Weights of a small transformer language model.
Size: width 128, vocabulary 615.
Architecture: RMSNorm before each block, rotary positions.
Training: a variant of Adam for these matrices, 121M tokens.
Each number is 128 + 32 x the weight over its row's rms, rounded and kept within 0 to 255. Layers, rows and columns count from 0. Numbers have three digits each. The size before them is the row's rms in percent of the matrix's.

# layer 5 MLP gate, 320x128, rms 0.123, rows 138-154, columns 0-127
102:151121151144102178106128189107108122187128110148117114131107099155099159150170146148079112106075167074144105105108116111076091131142102150098112131105119109151090118181138143106131057193127098134125113175137080124116203155087144098141105157150103112121146119129093145109154160140145088110131134139146181142094059118194053178162099040145124100106141118087034153104083144125135096083121
089:139105162180139118104132070142117155144138150104134136044082124127139126124187095096112043053149062097087100135125110169108162095137130170153174129118163165188135183125126090120166197144117153136162125130133217137113156096144118151115147141160166136094106142104132139100109131098174199140129110096099153184097134126150089164140113132157160104179173150118117152149113083101088124059120
101:115156116150161164076096140145072130106038100175143160171163070160118184116147166156117116094126167121165129086120103175122142099155161057123123171178086076081115117141150066156172176155146162125133121140116131139124116108124115122139164111136134156146168158148126104125146144137162192140122217159116165137127074103064095190125139130089168116161166153067131100122151096107093123127080
101:103099146146151079089151121158035140072140109115096094114188125118154077080139173156125083172107109105094136108071157063107123133169118176101109081124110149093080132130186182154074136182119160089123088072088117144151113120105154101102133077143109190144111186122166168085134113133199112142140131166161160127142109123095143172115109130119116096066100114117108130109145094124096100157083
100:093137163126130088113193182147086089138137128114115160175075145146103131149141110165121183180107168104086106142141109130070124155145132140129107154133115164083105107138142158178122154143098124053114082105164114092183152093164123092140113106113103081135054091161135044166217131112118118194112158166076137124108167158142126125104112108109087144147087143105111210117154116101070119136124
100:154193138166132126081067131088100100167075132153185078110140086096108150120207090179128155098123130107117071128103183078180099093102140126132137105162164068147142118130155155184065152181154123115102053099107102121057092114128112066114100079135110183124123111152092136071159152133126118147138141121149144149123143142114143125133133074125137157166117171155119140170192136166102131152124
105:174101083131119139142116161125107106139066132142084171182147082063132126142102146130100113169148156054068169130066133128125173142104091136129114140080158141093151107121185114055145176149126125085108140113148139160187153125173129112160108118140130159072163095141105173104155138054109141113105096156102128130156134066087106164115060072066124128124164159113126089167137155108084075149109
097:143135148171134143153135161071180161105100088116150081167109144147084162113178149110152134147106077117152136132135119202133184143107106152112091100144131105133131112077159159172159125118083112139089134184163152097161124111161147059173140108125159089164145176121080135149139164115106087050114135048161123122074147138141198116090136085085090129102132161122117078162208119096167094108116
094:125128186197104105121140164105119107082127107104113065069113118113154060154102132168176156127106125109110132150117135109113177162160137099191147093111124127129173156093174192115168171186130138124165134102106117154200105138124097122120162126114132108139115117156159094124152095078158167170106146089162131140116146138123157198181091152063135108110116143099171175104112143172071131179216
106:097075095139112159065124108182097191117152119092116102171101114136141128148142128163121126189144126163081126138091166139105119168186111142083091108109110155119117063076094118100114095130072162098123129128101083104121124090151089107178079162140106104067103204188122149088135135142172186128073117132135097137108154097129055176116081093153086099137125092087071156118165129155104130148098
101:162129132085118114179085140170088108156148138106117184071104151076097188163168149170112106111147186090127108105172156136116121098143144108099108155203153160072050118080130095120156095121126133121134080184157096156131165146112095082199118142108143118107157134071076117128184133139194130120103113136108132126151132128126110133068110052087171149133047134158108106107128133107107131152162
094:194127122168136180141095088116087135093137085149143182135152083188100156075128138104124123155144118118109113107133145153037100145117121085168111077143160117162148143128139148085174096165103116172118135097146144157189126154178107138123104198132133109157097151209136074148191104133152150075176151123111109129143096107126166123116136143123054035097083112185089120136126156134101134125145
104:171100124141176118138118141122107156109071140116132139143096109095071138078170137169138119154108147109133110139104076134106155138094095111034117092109173196100070074134136150134141095111178135113132132108069089101175134140190052110169138155116111121111144073184074104150202123110103058132111137090101142160105131131149168131126059119085132140085099094127090148066136164108118144131157
097:096183132116063165106082176115097158163048124161143186183102067088106168168164119135038126126162145131154114136164157135118078139108076121131151167139186075162204095165087155075143083163117148150116163101087100157129123152129119154148124108111088165152130163133103169175149118125147176089113148129138096150168100115132106164142108090115139144118137164089148121110090120137146157186098
102:148126173154102108096144088148110199131154145159185125191145160176148151160116099188157116119149127105142115093091157125129105139148091134075103065126218111113096100094150180072142093113116086136107111165155125120176190151155160102211076132125078125074080164129161123134107169141140107158130134129119088114121097182154148090114183152120158137087095143136096143100162177133142108173083
085:143122062133112066058073154082134166182096186175101120099127109182146085113192093117109106134111123133185138113139148136095113120146130105090210110109142143115123143143114118120149154160107178107129131090112143122172170089148082129090154162163143140111218108124151139064155123141140192120170168154110167111122099083094126114132099147149140146066092104073147154085121086069094104122127
099:129111078140133084105076134157082177110132115122163066103109096088162143122080180097130128189120119082185090163118159105110152108149140104129174194111062129139116088144147166043108115170108114150146151124123111081171123150172160137137099143109055126151071114137105154127131121145162119161109067140173101196120151130112141099117106166148100100085092179151082133069082147081160147121121
# layer 5 MLP up, 320x128, rms 0.116, rows 138-154, columns 0-127
100:091152136130132119125107110124158165136132164161107080156156149084082184117138115144132143100126161096115079112196115185121142113140138168198127187142124097127194156143151169124166142130150138131164067235149144135127120161110154147099108127099085114184036173131094162166176119159104109085119183117146143172102089115113127198159097116105141088152113123110077087144159139102181137122115
089:129093128121134186101167131144125126170181159094116164112144106141176161108140214190146187113119099169119192165131147148157142137160168148092094131089109109057089126124121098120142108133126106182102109086161130126185121182083114117100026140072113097129147083171154126129119099102153136149103139125104131190104159171107169176187114111108101120172127106133109112144165141140158071163087
103:092072136147134152194083144165210160102104118133089119136106114159101121148130127080159093109157122160148033134128122143147139064139154095084201143170055137120100163116100121116121109125057171155152142123146101106097124100114130169079151155169111100108155107154109167160177104079139136061110166119113159134091128096141167127113170171162151085137096135093114120060135100180089154139128
096:156176127107126114161152090096152102121115185149167134082167100133114167152077140133061165153182037163126153115150081138114100109118154125177133138123125083104124099103103119097139106144098077159141101137150165145127144151116148097124191159130155119117100135143101109135117109161132134132204175109146117079122127148142108116137144135160093195071121063107189095146128074150215056186166
096:078104095137131119152078112104174034129103106125129170116152139132180152178176113177121149099127188127119162143125109085110144181136107077175137070171191167116117150191100162137119088060117139165080122095145095120090146125149096111130147175184116111070136092121082103067132123127141125175091131128143113148143073115175128176158126126180102090109151095143110173143129177124130121095178
105:086133175131132141093101145090152137149119042139165091146117133147135102206181107100147106065069068155174150128148121131091128135119156111148165117145160207112075143126083074144137143170112150084162107136134080142151120127148100130107031146086050141133125101145172148073189185124150129159111085107132127156105096123086146130128124091137159095151161118124130151133163184164139151145159
100:177161095159157147171200112139164146090155130088109194155138094101142150144132141135157054109119122089099149175086093094144157129134133157161159196087135119173122136136168081082125149111117080117111081095153180142161124105142105160102139131161135094088135109144114204107079115121139092127067103104120179114086147101081137171099155127084192132183122103058101099144093114122100107124185
100:128159151110128161160090073114147157124113106078112183154114150133115142131178083139149179102121083144127117162105130150148183159177110159092100164135214067075105130097128124066139169115114108207114139199111173150117064161150131098109135143097111106129120173185106097124086094143157175137121113086088098124122108181086172150122161192156092093182144137121124106123172118108098136095094
095:121137135125144131128129166152181081152136148126153135186069166086112070183098115173154221094173180134109146169188160145145155120141111119141139062145099085117127193168170186141138129147114144141118122170101128096113119103106088138163148143134130117077152092172126107193127120067139106134073069119148131113168106140155123161126095186115163179090124139131141179120139114180161192134161
104:156115112105125114140087168107145114048133123054072143060118090140111122125121108133116141159141099154102067168152083167145104121165122107143142204154117068145158143098143143093133142166121131084145141140112202118143174142138117224134067153100153109159127122038116184140118128097119119129131068152088117132127139073140166161127131098050155145123135190094102138148121116114153158151166
100:145117111186111129154166128075151095155127126143058172081071173097178142149035100094123071095126117066104090128120168107125170098114095128109181130127149136136112150118135140063105144157123121144113130151139138168115168092184110087097066107134084110147163129132102142169171122089128072097158130098034123110140130128145090188103110128133104120105114103161154100087086074120156149086089
096:107172120123124126143161179139088128175104137134128077126190084094181105118106096182122086135118156104100142123140141107130133179151103113143093125104124136121152088153160130101163114122107161108147169063159095168100106150099126091100160080076090128147144108190119159199129127132174136216156208156195138078134201101133186132138159150109142148109125162082079143082136171123109136154084
100:106147097150124124119110152157192145111145088089096071149174121184089150119164139101095105059144149156116071110191028134201105114135114145175105085143110089080132163115122097168121161116116126118120088121125144131100101154098126095172154056142099124107113118185161181099125153115128159113157126182166160140128128122080066143169128108176139125176117153100093087170135140145137054127143
103:196130172093126165122141151149112133161141189117160117098103149100115083112086125136111125195134127096151127103190059099136183095186152138140099121079114138139154122076159100099172134177127158100126140141148106108116135117151186089138196047121171113101208131138124102143134103080136157121112120122118120128149102076142070080072121154052118156167121105180141113147121066117105081127098
105:190172157153128144081141094171141133151121190171122152160086171139096108107149135138157117086133104086106100179108099123122204070111121106153164099056132121136130193087086127082098158130102099180152112134089132135169126117103083105133126162188111140134150066123141091196079140140132200130149100133115112124134120162150119169095062178115105086136144146123089104183156128064143114088140
096:125076163166104106122124124136132144105112114139066079078188107184128157147102108167099141184178164178056122100074115105059115147139129120139163117085117119107126120158113118091091159134120130154130168121090077182189184152094178136127094165167069161103088155134163133195137121156084096192115092137164165120137151087140136159127179119098132068089107112151125083120082144154125136120125
101:119156130053162068185175163062125155117108166153104165158113141124074157107072140142129149154151108142156188131105052158105111103142098169132149137171130124142142101131101156120119181157105151118144119123105098152079120122200107134166126139142149147096165163147100141187090105067110148056117189113164107106046152138153175151102166079155134125164090175104100117162122093106106108139153
# layer 5 MLP down (transposed), 320x128, rms 0.112, rows 138-154, columns 0-127
098:068110157158150135135138131048101110074147181094119130080133099144149142152214121081111149035046154143112136081168132123132112105169087129112157099120105135168137145159098113175147147063140107130106166162171107167137109140077124117121107142116106169111126146124157147183197148133107151121100127132089150175099120117153080097194114090138102146104123103144091071136080159092111106124183
091:069147137109135130155130137104152126073144127090168113098146160146118129127157082094105073134148141106130072143116100107094134113117115167115170187177136160149180121099113108135134110188123153113154110159085184111046156050178118127098220126171120116138110175115124091113111164123101162085153132134161147060144107120132101106127170160149135138158129087120138157131086103119086135135254
103:136084100152140113128112114108159114161120110101084144170070160130119146114111149146185127095116099117147079143146115138176085152157135179090102108146131150066164195037099217164150104150086141164172159151131136177158125071082115132126114189174028093131074089153137106129134145113144152111099098103151134158109150105127151131129114143134120182078097125131156139109079085137182140097156
095:123194139149089061132157169155198145166094142075107125077089129129075128141171161177106160101132184102059109136153076073160122168117126120200124168138111215148101106101142103172161163140094105152123162110122112095136120147156152144145117133094079081095131126107150072108151105122131132094099128102117136125174121129106138162123175102079162136184131140098161187160179102126102166099101
098:111085167156166140097155116115172116077105112093085140137113082166164131134125186102142141136121157135172154119106112168065086104167121139104118170134165128082105172089114195139103113144115156130110067107073088103111186154137142150184129168128134120122123105126098095131116107072136166161084171157112115156155129145170057185191151069126119156145170113125125072072116081103119097063075
103:089086042143130122157160187128068113122129158135076066135150137068203125138109141096145127079170086159122151160109140122083116123198146120085154107121144159111090094115152150145103127114137170126091089119145139091145144141171102152105066093153165114119081137093112121071167128079111097132059132151148096107104117174083123149158155071144128092156131152078105103116105188183148183109131
098:113110085174164147184147130152138117109185160078128106104097174140139174189134111170139137112176059134162117122139144165192151083144103119108162101116089141147101161112123149113136145120138136159192166105203149148118093127042125096152131132150073143144080117101101112116142131206138153133097090121128112117116122135141096150186108108149119055149092088096101125061074078143158152190106
097:096103138149053111096147115157213108134140071126124108125075178104093145085141117193148125136124182139054182136109095059182128171145097156131110143092156131144153142094105129145114134124158130102168118151101161125118137073103145084140081185133096138124142059124048121137133137117099115161188074081126090108135135110144154099138115181146147099158129093135072192113119088097130133149081
093:113138159115107198139085100138075217085155159107140181099154104179124182142141112124093099150129092155097120084150162115081162147115083149135064145131118152110172119107147076152167105104129104129103080094161096112134150087082157106114150090124112074149107111097120121092175162158118119168165169126104121145124096144166107067137115061210126073159145091072134126165137135170077106103125
104:098086090138138144144115107121127129143165159161092115115133151165122122091079122145144087115130113099102095134101103089111051131133121178148163141169106156151100134118168114129035123162123156124096121105128126138136145222170065205118133127116141131086132117146144120143136142035155204135104146127098130154085135131143120128134106133172121192163145090143118171068169115039124099156049
100:122087094073098116180150145125152079104110152166068101134162174154141076136099109146125141173117174155141174162104188114087123194103117105112120129121140090190097124092146157065124163165129077101145116058107157140111184118080123096124156099098189150161207175098089144097156145128116088134118134180141129126179118081128086168112159162170115110115133125146144160149099112142182170170107
097:121151084160100161133128150150103117114149115111154119130122109139132136111182123160050121065128157092167115113096133086193111063169104091119110124078156089141141167114134093123147131100078117046135149144134168166098181132140103106124136160133136181170104142173147096161130120078100144086200097182194115120118088166160191132121141111049136093144132207164100123078144141164128109153113
102:176136106151177125149120139072115146125160120102115110154045085139080109152154140062114171120123113147095131090110095086152104169092109087049124103133130189139157153104130143127136133068170129156202112129108155133091083163133148130143142109144152091089150137144121125130119110126139092127185126123115116208078164142096201114138106102108092147063121102062053205106126153150105115149117
103:151084142164159124119168133140127132113101144194081119129151095120071121150116139144139147163142184093107145099176089092073155168121163120133143118111123061152152118103128093175108140111158182077093124178118089070157126095135122096154085139101150113139108174098111204152076147114092114143142117119112136056170147121098071164122117035105145198184124158074155134173174125118101105110139
104:108148143106104103115128134128069170150133115112133200163129091141157117138127152145142138150130159172162100162098092138191210112123151086079063152165180171167118070097148114144123084115101095103153102157104134141101120087127171122132151156125105114146074143116119079106121119132155081117144104173141171121096137134173091131101157132106173158198083121168042155158190192116100096102184
097:166114136086164126121147095102133092104129080121160198093103054115149136131200143149156119067090114115138126039164077069140113081121126204104126148090109151115183122093122187105118158157077121117119111157189140126109105160128140186108107161134156129084095147148160064097137086083154110090147135182071127151152132172154135120124075094098140147096127139134146124099159125101141080140163
103:105184120118092126131101133135133167169112105160157133076107057139120137144145144134098128103096127142135106092093102133157207107112132085103103139075135170092151176075103202093135128138103133153079202149102141139107129097161164083151086118140137123091154059096183112093197140175097086128142117147152197086120167112143121102085102101061146112101122148103085090177101119139145134084178